{
  "n_layer": 10,
  "d_model": 128,
  "n_head": 4,
  "n_kv_head": 4,
  "head_dim": 32,
  "d_mlp": 320,
  "vocab_size": 2048,
  "activation": "swiglu",
  "norm": "rmsnorm",
  "norm_place": "pre",
  "norm_eps": 1e-06,
  "positions": "rope",
  "rope_base": 10000.0,
  "rope_fraction": 1.0,
  "qk_norm": false,
  "attn_scale": 0.177,
  "bias": "none",
  "tie_embeddings": false,
  "parallel_block": false,
  "init": "normal",
  "init_std_qkv": 0.034,
  "init_std_o": 0.034,
  "init_std_up": 0.034,
  "init_std_down": 0.0215,
  "optimizer": "muon_variant",
  "lr": 0.0103,
  "lr_mult_down": 0.7,
  "beta1": 0.95,
  "lr_head": 0.00753,
  "warmup_steps": 200,
  "schedule": "wsd",
  "decay_fraction": 0.779,
  "decay_shape": "linear",
  "final_lr_fraction": 0.1,
  "batch_tokens": 16384,
  "seq_len": 512,
  "doc_mask": true,
  "train_tokens": 118400000,
  "steps": 7227,
  "dataset": "wikipedia_en"
}
Each number is 200 + 30 x the weight over its row's rms, rounded and kept within 0 to 999. Layers, rows and columns count from 0. The size before them is the row's rms in percent of the matrix's.

# up: layer 2 MLP up, 320x128, rms 0.222, rows 23-26, columns 0-127
# down: layer 2 MLP down (transposed), 320x128, rms 0.0879, rows 23-26, columns 0-127
# gate: layer 2 MLP gate, 320x128, rms 0.224, rows 24-26, columns 0-127
up23,102,178,216,149,228,180,160,167,194,193,231,193,203,161,201,190,149,193,162,214,235,172,211,212,200,183,233,192,157,158,279,138,224,204,168,144,177,183,224,203,152,148,211,288,128,232,213,209,177,155,187,177,189,215,240,141,214,180,211,192,245,207,180,260,207,262,231,166,199,207,127,201,208,209,199,201,215,197,207,215,203,215,240,190,201,185,174,213,191,208,216,144,201,197,206,184,226,198,181,165,247,185,245,257,257,229,228,171,195,210,204,231,185,228,220,182,190,203,215,194,209,158,168,187,221,198,164,216,201
down23,111,268,189,231,199,119,182,205,232,141,251,163,239,213,173,145,234,191,211,186,223,198,181,195,173,207,215,205,193,201,182,250,213,185,160,214,202,190,220,233,208,213,207,209,245,143,212,159,175,196,178,212,263,196,174,223,223,218,250,251,220,170,203,278,177,161,180,234,180,200,222,197,202,220,194,174,183,187,197,174,133,171,200,171,185,199,236,208,204,210,217,233,204,204,218,261,211,244,220,132,207,223,139,187,230,185,199,170,190,192,192,195,184,184,211,223,201,240,177,256,198,170,201,228,137,219,246,253,204
gate24,103,203,205,244,240,194,220,173,190,152,174,214,187,219,256,208,215,120,232,211,166,193,221,201,206,180,148,219,106,198,214,213,200,194,233,173,225,139,181,247,202,221,220,189,214,202,212,195,209,202,171,162,191,115,241,148,219,179,223,227,223,234,200,180,213,210,188,208,172,203,191,177,208,209,224,218,193,195,230,128,198,203,253,210,225,191,147,191,193,197,182,119,224,222,187,179,202,248,156,241,155,177,226,200,172,175,232,146,189,198,234,214,193,224,165,175,251,200,196,217,199,200,140,204,181,230,242,191,171
up24,098,169,256,197,160,193,194,179,211,177,152,289,162,248,233,224,192,196,190,193,237,221,199,202,197,174,196,178,207,175,198,209,203,173,237,211,218,202,170,186,198,198,206,155,170,187,237,210,225,181,180,217,209,176,207,167,175,157,145,181,269,192,208,184,174,189,215,169,208,201,211,233,193,216,234,223,257,190,224,211,247,143,223,242,223,177,177,198,103,207,147,193,180,193,258,204,206,221,219,195,147,215,221,272,171,209,242,159,158,199,201,195,216,264,190,174,160,197,172,220,138,211,192,182,191,195,167,240,179
down24,105,217,224,182,175,179,206,253,207,202,214,228,208,215,233,205,186,199,236,197,181,204,207,139,201,225,212,188,173,174,261,190,194,184,223,165,233,209,188,183,205,260,183,245,234,182,194,185,171,226,208,166,264,204,240,193,275,209,215,199,204,247,184,196,165,192,176,168,186,231,217,176,249,202,183,192,281,243,207,174,199,180,270,173,231,158,213,260,153,161,154,189,231,258,193,230,200,188,235,215,156,222,215,207,266,204,192,230,187,224,178,248,218,183,189,277,236,186,240,221,183,205,207,182,213,221,241,200,177
gate25,107,145,180,186,181,189,191,223,152,194,179,193,149,208,219,148,184,220,210,207,227,152,185,212,226,126,204,160,214,216,220,235,159,204,165,170,143,189,187,182,130,265,133,175,209,174,231,175,196,167,207,162,207,191,161,194,244,221,171,137,202,207,213,207,209,272,189,172,208,188,204,195,181,151,166,129,194,165,214,200,195,230,239,175,189,200,245,225,176,177,234,206,242,195,207,190,189,182,214,174,237,196,206,234,227,162,147,204,164,190,193,180,152,205,237,202,192,179,193,232,222,230,202,203,173,161,233,147,237
up25,101,212,194,216,176,170,194,217,201,202,180,299,179,193,204,167,184,238,213,209,224,218,169,170,178,198,234,205,216,200,259,243,183,259,242,172,271,207,203,201,254,158,189,149,179,200,202,208,238,196,201,214,200,205,141,141,206,174,181,217,211,183,192,151,209,197,190,217,183,241,225,188,197,161,225,217,221,213,225,154,179,154,221,178,203,155,227,157,218,168,187,203,194,226,206,137,250,204,196,177,214,239,176,168,278,164,215,148,147,194,203,222,161,228,210,198,143,185,213,198,215,204,183,175,187,132,229,174,210
down25,103,228,183,199,204,199,238,141,207,185,211,208,197,220,235,131,202,199,186,211,234,165,185,203,124,209,151,183,208,262,154,193,169,174,234,196,262,252,206,246,186,192,159,184,216,182,215,219,241,211,218,203,222,188,222,193,238,198,225,240,220,212,180,158,212,202,220,251,185,198,142,222,208,181,201,234,187,179,172,205,231,194,172,221,182,184,162,178,121,191,168,188,178,140,193,188,201,183,200,224,242,155,242,147,241,243,175,230,204,204,234,267,200,187,155,159,200,239,228,201,240,231,218,260,188,180,203,201,207
gate26,101,220,187,193,219,255,208,178,194,147,201,211,228,188,226,189,225,201,220,183,180,174,143,251,219,229,206,181,216,164,203,159,212,197,224,189,262,201,208,266,223,249,206,238,203,242,185,202,206,207,178,221,267,205,209,264,187,171,237,225,185,163,219,176,227,201,179,250,255,219,205,216,207,173,220,258,175,190,202,233,207,188,289,182,237,207,230,198,191,184,226,199,194,240,249,148,272,233,200,197,186,153,273,189,184,227,216,244,163,174,203,155,197,209,197,197,190,162,195,184,223,192,222,226,219,211,175,257,222
up26,101,237,245,191,168,219,209,222,162,214,232,222,169,167,147,212,220,243,179,208,224,222,204,163,170,210,193,223,232,219,211,207,213,236,251,237,191,214,224,181,137,196,207,204,212,207,174,208,203,213,251,203,177,228,211,222,197,204,198,238,192,263,253,234,210,191,152,176,149,227,173,221,250,177,179,210,217,191,207,228,158,247,181,187,134,224,207,137,204,156,218,216,276,201,239,243,173,159,153,211,163,230,174,196,204,184,211,203,270,221,189,174,188,154,222,191,160,222,226,169,169,230,179,191,212,218,139,159,231
down26,104,190,164,174,185,211,252,227,191,204,212,182,130,185,183,150,179,122,197,205,238,201,174,260,203,224,218,225,281,165,152,249,192,209,190,192,184,183,219,188,170,197,175,193,246,169,258,232,205,193,213,143,203,213,186,202,229,173,222,150,159,192,189,216,206,244,272,167,223,156,200,177,247,121,200,232,177,180,221,234,232,191,179,168,172,227,190,196,209,200,230,209,177,206,247,170,188,187,166,198,235,198,191,233,173,143,221,183,172,180,276,169,208,162,172,193,198,208,219,206,186,197,184,191,210,174,186,175,203